From a checkpoint of a small transformer trained on Wikipedia.
Architecture: RMSNorm before each block, capped logits.
Training: a variant of Muon for these matrices, 9546 steps.
Each number is 500 + 40 x the weight over its row's rms, rounded and kept within 0 to 999. Layers, rows and columns count from 0. Numbers have three digits each. The size before them is the row's rms in percent of the matrix's.

# layer 4 attention output (transposed), 320x320, rms 0.0865, rows 242-255, columns 0-63
104:564468469508540456491523488531513477543517488476484483552472552462492474548536524470579454513574458526440469507534506501530513531463465556480495470516435477498541500526492481400530499524538500
101:567526507526460556513519545464457527533392572439465468544456492493476401519611534494547580510510424489503525561450464449494517607545459506483536503486503517511462551558486470546524472541534497
107:481536496487492485425476538548460407479553472490526514538511508550529470479470539566430532477529542491493463532557515508530460498512506458440473549475443580540480561477441428554542470500505452
103:585559501510538558536433427509536505500479449443467511529456445528475434514513477469492507513446540555463568590481537546482493462522460449477474489476454520459543472515505520546463492525495611
096:510479388417521518547483464492470522501437546530537454428443436466461506448485450574487555475511533542496522488552472496533484551512437430448446435528500518500492479507511440489461524463504504
108:559498518501481448537501517505494520450561484413584551498496442486525413532496477599488476508449521508510483480571487541447495463520450497494481504488524468471534461510404440456582541554444537
105:517496529494448505474483551496517511545489492563496534442481466587442549538497512488570525490450440521472496506506549491500514553540627449457591524478561533454506442499521551504490500509473465
099:472535507561454521534444520568528540456464490545521516490455474574497462526478435552518507494478588521417465535575436505428508491465446486447534529469518473467522552499494497504484464454457513
102:471454554503527504515447552478498380554453475444498531440456599529438501518536488429503464605511490458495491507549447538494509452474473571488433526494531458481488542487525456573535377470492512
103:429542443556524534445471464511566458470591563517475497486520517444546540469500439528474479512499496518488434534502464503585443520499506503556533554528453523463485513545464523494484477549502524
095:467554469570501532546501391522496489472514503484551452440484509433472433524417488482473463571449453540521447426618432520509582479456495448470541478486498475426474577382508432510463434531491482
097:407526511501503395434562473507454516504499542536459488488460558482503523466504491400453531511517494409483540415493467547561565533508470500464458463486443474444451480491434586458454462524473484
098:512434482452491508539558492494499543491519493584464553499456452472467507553599444509573495483507491471478471544537556515527484525509543534514536480506459444488498499450499480465524528542516498
105:527483502451513566456499506496524467486470457465579469457471512550572531545503534491556564507515522476493494479517447485458452491457501468520509476472494443552492561582560543596549507510521489
# layer 4 attention value, 320x320, rms 0.0641, rows 243-255, columns 0-63
101:481433489537568474463470497488534467483522472532513460531465505564546488478462493472450416448510504555517545510518461616566451517468544499502447490426486449461540510513469486528487486476473454
108:441533539454536552490465478447458541470510502446434430541558520423488508509474478500488491532489418546501476487516519446444488548525422422492489498544560520549550578525482501501480518544468516
100:410485529503595452542538491471501521527484488463506473523529474495498453482491550482572515506500409515539524523525427465481493553411531520509550499505487441476420495480546495517498476582512551
098:515525538443478463413485504482471530540532464518533518509530478469552478565482554431508463515514482473501501524460515488527556437486545568493516506544544457490539460444446552445469528568515568
110:520517552535563581521527489530493497490420547489470494491586559466458459514555453401506444487529490476503499464487509491519531529500495483465543511462537520480523556565482462481491466511538534
106:486518469455553552563508440549461597473489503504480485532445515533549506447449451515465459562589525470470436494485462399510526497469431552544518579528485378545487525484425504476435414484512505
095:463498425432452488494549468506449583470503524519501533568457462481503473452551543499522562506479501496550506503461595466520523534540528564432486526532430492506470534509493451499494432552503555
106:552511568507429480538514542542433507481448462513497417524530481397466473498496558485483471470509483501487508562504490421495527532483517503523547531568513490534511570500501559491514520497537407
100:484494540586513509586480485478527497477540424517528502502523511484502459482507494449501501505508519576605522474438501520457539466514506544558558442523539504539468503441403534552490472478448571
105:524476467459494520525444453446437544533457530560464486511421492497507592501521443493491551420439527491517512414409464603512453520562494536531505521503488519514457495544488462502528493461531407
103:581526470545520545439470465486554499562477504524530517467525539557536428486506440558454519561465511475467526561498532488505470483470544488446517546558507498503424528502503474538503475479525434
098:501531546501444464453487492517464516475530365496566482512486479546516467436464523540489456512492528522486466529488459561525408449519483483486484538576538496506444464572546495402469499447470536
099:578437545477493468531529478500475469511488496496522489499488495477481405573505479442438473399489425541522548454521467540416487566445513536478463558513575500549535550487455514539446508549471496
# layer 4 attention query, 320x320, rms 0.0755, rows 256-292, columns 0-63
111:541505453483479382449517490497438494537465481454513508509490556467502538474514442505470574489538511531554513466475500462499531493561528522483541446444497532445526503438473486549463464565482471
095:548522485487496482459480479466560496552534494487509517561513575520512500492453434543535443480485507480446557430491505518508424517511457463510555476471504493482484527457531520492574450445529505
099:433535438439605463453469486519493426516450470458503458448500551555437545523504472511466482554523515568550531503518516492489514488524512443471488457516523477462510558508512531543447528515556524
099:416460439551433542507491509466451479536542523513471528439463501421505467489449487448495538494529404407474511430493510434480534527449443464525537530481473484421535522516478461512481539505457535
109:568479508588550543562529535528471458463516452470557527453549495468518469413536454439455509503470473458455566500514515518494480470500536587427476477536515489483495438505480457532486485508485529
097:510478497548511493497538516525499497513510475543532515489443519498522461473508470507539500449553470450539535492573537500455584478428500534566475439402521484551500487507562557502497446518467520
099:496533467455519489527492542628538599506525514418422461471488506511532510515439507508481533460502531437498498500508545468538490510508497530445559469562542466471449535523476515579559525448543535
109:554428475446497463461438493523538546453548586509526536586499560474532487493557463542508514508505495439508513461477499547422502498520540475491478459473508442448492397549483536480487477517475469
095:583471456510499521475442482486500512508515458471550567487451466517495522468521507508465481507438444544496513455482541508451441464491503505470532493531451536500472489445495487478507570474472506
114:472507485357537443545503476460591469419551424514492497492462507435441480552489535479544478491502579521453548448518489464479510523463513539461470537503462484513428483589506508534487472545482477
103:523451467541497520508543466472483513436505466525477486475480534478501547520508545527545553517569556501543521396564484537518530459485499500522477486516430401462555529507517530492523503528513475
100:545516501459474424486472469516512446522451452500483483497439562379495443518534442501496531439531438504516546497509527556429435458465497469522521525469483518532502532513506476502442446598443491
111:474420532503516575483518569483492453518558551497536446474544521526500568485488472451499638466411506488509455448530461466472447632440464454512473588538467490552520515534498501463551534507494513
114:578463547535480564504573455475540478481535466489489464505492490537521537459547423471456462495496476536544516518477466452561461494478449451546481521416476525493445509498483564462510550474412500
110:504514440543447483480491437555508435535495483525493454502544470502530511466580436504445519467434510545567501552447448475609510557488515478576438514499482435456510496458496462515533411532449514
110:515477499471476476521502486510488518458513483448491516518488487438547476492536472551543502538526563571505514428457539540541498517518531493493481521478503550422495451535495522473537451479521463
111:524592479491511401449451402571546475527476425493490478483490557473522454535468521498530399479442582595478532480488510542502392514433523499534481522555493496526413517547474480408479553463606536
100:467483543482534489536562499426482531449460471452458527502480548478525463475414506466521556448439521434517482562473505456551433523475505534500564462546483508457423514500545524540543482448518502
106:508555484553574509495475505477480521485513486531481478542540463534493521507513451434485519553503471458484540457488399537526472526506469570509447424511542550445547525518457533383563504569437489
110:511475578500522543525525503455600472461605500504593491514515525552538449551510523461436520519477514509453499543493510432472452491543477506491484523431435490532530449460404463485584556505486483
105:540520497547503570553497500455533509500465480574517450494451525454496385544547543439477546489521465476417466533430491482561605442496510448488501496520543491479537508482533511486475512579462498
109:512454470505551475537487495452480439492480495492505490520477485538546493495502531507462491559535468489480424556554538494488552523509525496447499551465542502539533475497533458459523485561401458
105:495470496616523554495455498526518497557454574464488535532548497487468545411492518443509495465491497490475506529454525523535559496523519395470478508547556534464523530516504514529487581554499488
111:436520457506461538432479509477514460521510508465475508521480572456492493481507529608517523462471514542519466501468470576485500520475502509536478468494482538561452500480444504518509495493554508
106:474548436490435488493479558539473541500420456484423498511505528471417439585445493530462494489448446459481415494434478460499516542516507525543542567510543455541488518500503491503582495488521537
108:567452520506515477493517478506435463509527455527475487540553516505528472511571535491526424529563458507498516433473558471438542514443564504496537493548494508535477450491453487533466433535544475
105:492465497483534482523490532539579474467527481597415492420475546543591542531523544476531422568495489473498511564483487537520526542518568512459543474483614479529487556563466537476564466423503613
107:432496452492496485545553512481521477540460497506507487421492526510514467574476517490532489496576480511536506569483521449512541536513561492465495593443509493540548555506458493496489531509492604
108:528478518513523559459536527474514463477467477602501424488449467528531474538462455516539519507562495535445505480499483455529533477563473511499477485520510481587510480534471504548561453453530493
102:490469544525517512509487490458469536525487489456449466456505575519466497475627473470489539514458489474517444579526457470502520502469448526495496558542431486552489565473517419593451472493505450
105:503531534465494479501464441491509495487502500470430537510514507456473487502545540517415462428482495490543570469435479507355466532520421571496494506474451519517448480442450495454494467504518468
108:530489439501484461491523493508547450502535431486605462491498501469576557533534431543501492510443479414480462488544530502493558589468524525468501533513584525426561466461441531459524463572540471
094:479493431465525420555526422548412475516478473472488455548522499429518544424543510539417512547507410460521523474469474465456514524542520492541536585491549544489455475522486514512488548486442496
102:466489533447537595455484460478550446466469491581454506470497464533494484507495487499532456491491545560506525578491535546526492502507488556452524498529572525478527501528472465467486551496575513
095:523486443564540440462538466442490476497589533515486509543528552501470528408535513491462575518442477523498497503555382520433415604471468493493483542501515600451394485447500476581532522485528500
106:504479549485437484397481442436513468530497474452494498546467561410494547496495516508557479479488512476458481479436495560511493531507508521496529530435511463568477527572469506528470413433508520
094:514421570477547543453511530505535469514497478465548516508502483410455453519623504515481547544491508494480506528470436479527488460501441434508492508540484474571484461539512396463486498524469451
# layer 4 attention key, 320x320, rms 0.0773, rows 256-291, columns 0-63
091:429499474582512443478551438553509519473578375518514434437438478453466473526539516521449416576550515495433448486477482471466517452517540447501515509499471505469594497531540478528586516544467470
104:562494484518462455510469534505488518507474503493437468446561470489489481472493479491474559536480497551524469407499530416508517540475389520452557474531525496501424485498512527535505549488406506
101:499544421516555462494499517601541514451575519547475473462484516465482504506520432488472458529497489492472583600494457528563523473558430493495503510511507492458491545523474498521489478526550459
091:467524545495549506483483498457499474487468512546422444495435478491464483489487515555535572537476517516479557476531412500503507535545539484518489599515501464467510372402538555513572515498534496
103:508552436441470480432545490503562465469435472498530507605496447493473436532553476534545445427499504525553472513454484530473549471585491538440452560532449445491480500467362538441467498449483480
101:453525480547546512462498511535506462583475508485541485441476485546527550604427523478464491448569461544446544523457515452468485456556472513501586523547445456402544524539498561487474554464517569
099:474458447572508466478510501482444524549575493459495426473463569497529507592477506436433415525537453480541554526490442468475461458571510571556505503501548533508553505499434499476492521476496512
104:476559538554519510524552490505499533508463591476503416459433466485476524533536493488432536445546506541476479442475467515536493514523548475574454482425494500470511501516528451482471536547490514
103:546469524447436575438480522439507495453512547498530501554493491414531508475469543482573456468532464509549471464510531467547553583505451504459410571566489448574394429416473521545502517476505522
117:526521443484454565509472511473549492500458494492486524453525558549607457599510484481505457530565492532518556563484501487510528474495541541500467556433472496548519491510399435478566542463544470
099:525497478470507552501457453497536435516493464522476473545506530460477560459607463473517500526492506419504473609409525501541520456442611484500550475450500539463550492526516553466517443484502464
100:467543524494537485460550481550528498565433451474474464459469465503509505455468537499504456509512566482573445488471570508424565451545485500471589481486518435470483500620469578476437538550512567
105:492480591521474520519459503466553569559507493485495484540517483493446488525479540563503541489532526560468510495502510511444544488474489491487440445476562473520487513528577480598541507561491479
109:511441526539531549505556541516487502437535569469443526576534426430469473516523461527534511492494461472401473495505508401520476488414497510520448585498458552538479504522510477447465524461439455
104:508478503531447522521451477443490572487453505550508497408525406529507533543511534405536446425551440535542506485508492504493458522532465563455515533465500532468518524519438584415474417440481553
110:508528483517557494460485504528465503430470441429429457499536501493490512445500442568496547465512497519509453511492523447484508514452539481513501507450460532506447468485489490432489519470501453
111:528509501469510466532482542518417490555494497523480461513534504563492515511448505528480416514524488483544516502493524461520457443580534508508473498585489501523538551507414524438498512538527507
107:531487467502522535501497491489473511494528517513458528511488501519483519491458519552487535495474461491500409506483424545518510557465532494500518507525461465514478461492488488431464604449518604
099:531530518522458453522562512476528459546543518397486405557502472578493492523541485487491519517549503446526488528477491426469536569518526491473464438591579488513459483409500519523488481488513455
107:418457526467552500605508522492608543509525402502480613493509511462461498495570513525573473442583527498495459510435525458504516463398479537567454513479469492537526483414485550402516556533536518
106:436458507492518513533555483502536496541556557541484428490499482523577494407557495457497563467433571493501465475493527500535505493549500544420508531549519514425498494443527477546468510503536485
112:536456520464459609488479515512470460465466485522417460493451546538429485518528465500530536470519491519482497545428538494486532556490503468540421452466466532517461487574558530477511511496524515
104:569560506434486545405503421551480507475460519558464457497530543514462534500570493548478504427565578525550535511414499538520527569495527485472494535550505544487531533455494569589458507538457511
109:453518607506471505522542535494492479491462506468532531488553550458462497501521520437563479545481434418449499510527460487549540444457520497561482448492424541412621546474515437501494530444557526
101:498482498477493491499477495510597554482484547515459521545501503430534567475472515540447520531485571511536587457482485413547484554408541408415513510477442470484437579452429531495522477479545472
111:432578562468441560613471492534447511495505506590554536456516497476441455551499529548495519516478473493496500573502519516475540489562418482442479486536473394482518506530465479506503488461475527
101:469512489531461544535534523480550539479530504523533461547442487490507537498525544516486446574445469488556439497483514525477561493459599517484494499493463542559494411555491558580511514515459549
105:528470529510457448531484487445527499532519505478532520555518468477465492529530513467411515544481543558511517451557497489489469537553452421530477522476448499585498415490475542548525530538505469
106:474461476601498510536566442455519520484495472408513529507525437554505476544518538454440488474504505506482471469489536479498460511513541522539416497487515441487542548485437527457506629457545463
101:476446518497470535501395472435496512535504517527450520451548485481476357425458517488479456478426415456501547479467526427539552465419500498525475521464510493536481499548540503505463365534528492
099:482428547547518518500484527481487531514513476559506541581544581494412466473489556582525535549484444487513499608461468441522474482463497440531583458494506530502496536457511499500475526516468567
108:510478440528400425519471501486497517564518550517507428464511448484477440589550411425483478468594522534475538535461446500520519482461538521500562480542566527574559555519471508512522554509583564
109:487504521497500437434527444534479483568557408483506491467463505442463536540518471515428527444505526546514521424490471537441522475517496509459534431458513453529556554504472493559456556574480418
091:491405453558486553483512507384481483546580514486539527457497542497447456517482505469553481441584529429467501463471411518573427458504458574572546512510476474539505507472553581524523453471498526
097:469462533415443530462579512515551450529536505511491505475452498541465445564498525483451542431552580501492462487513449533449496465528484500528467522507456481529557483503523517518509526518527560
094:504491547463465534487529544456555527562429517511483514557521498494486472446515520426571522518503481459580450564526514456473562493460520508500526457413462542509438491459535502536485510534482553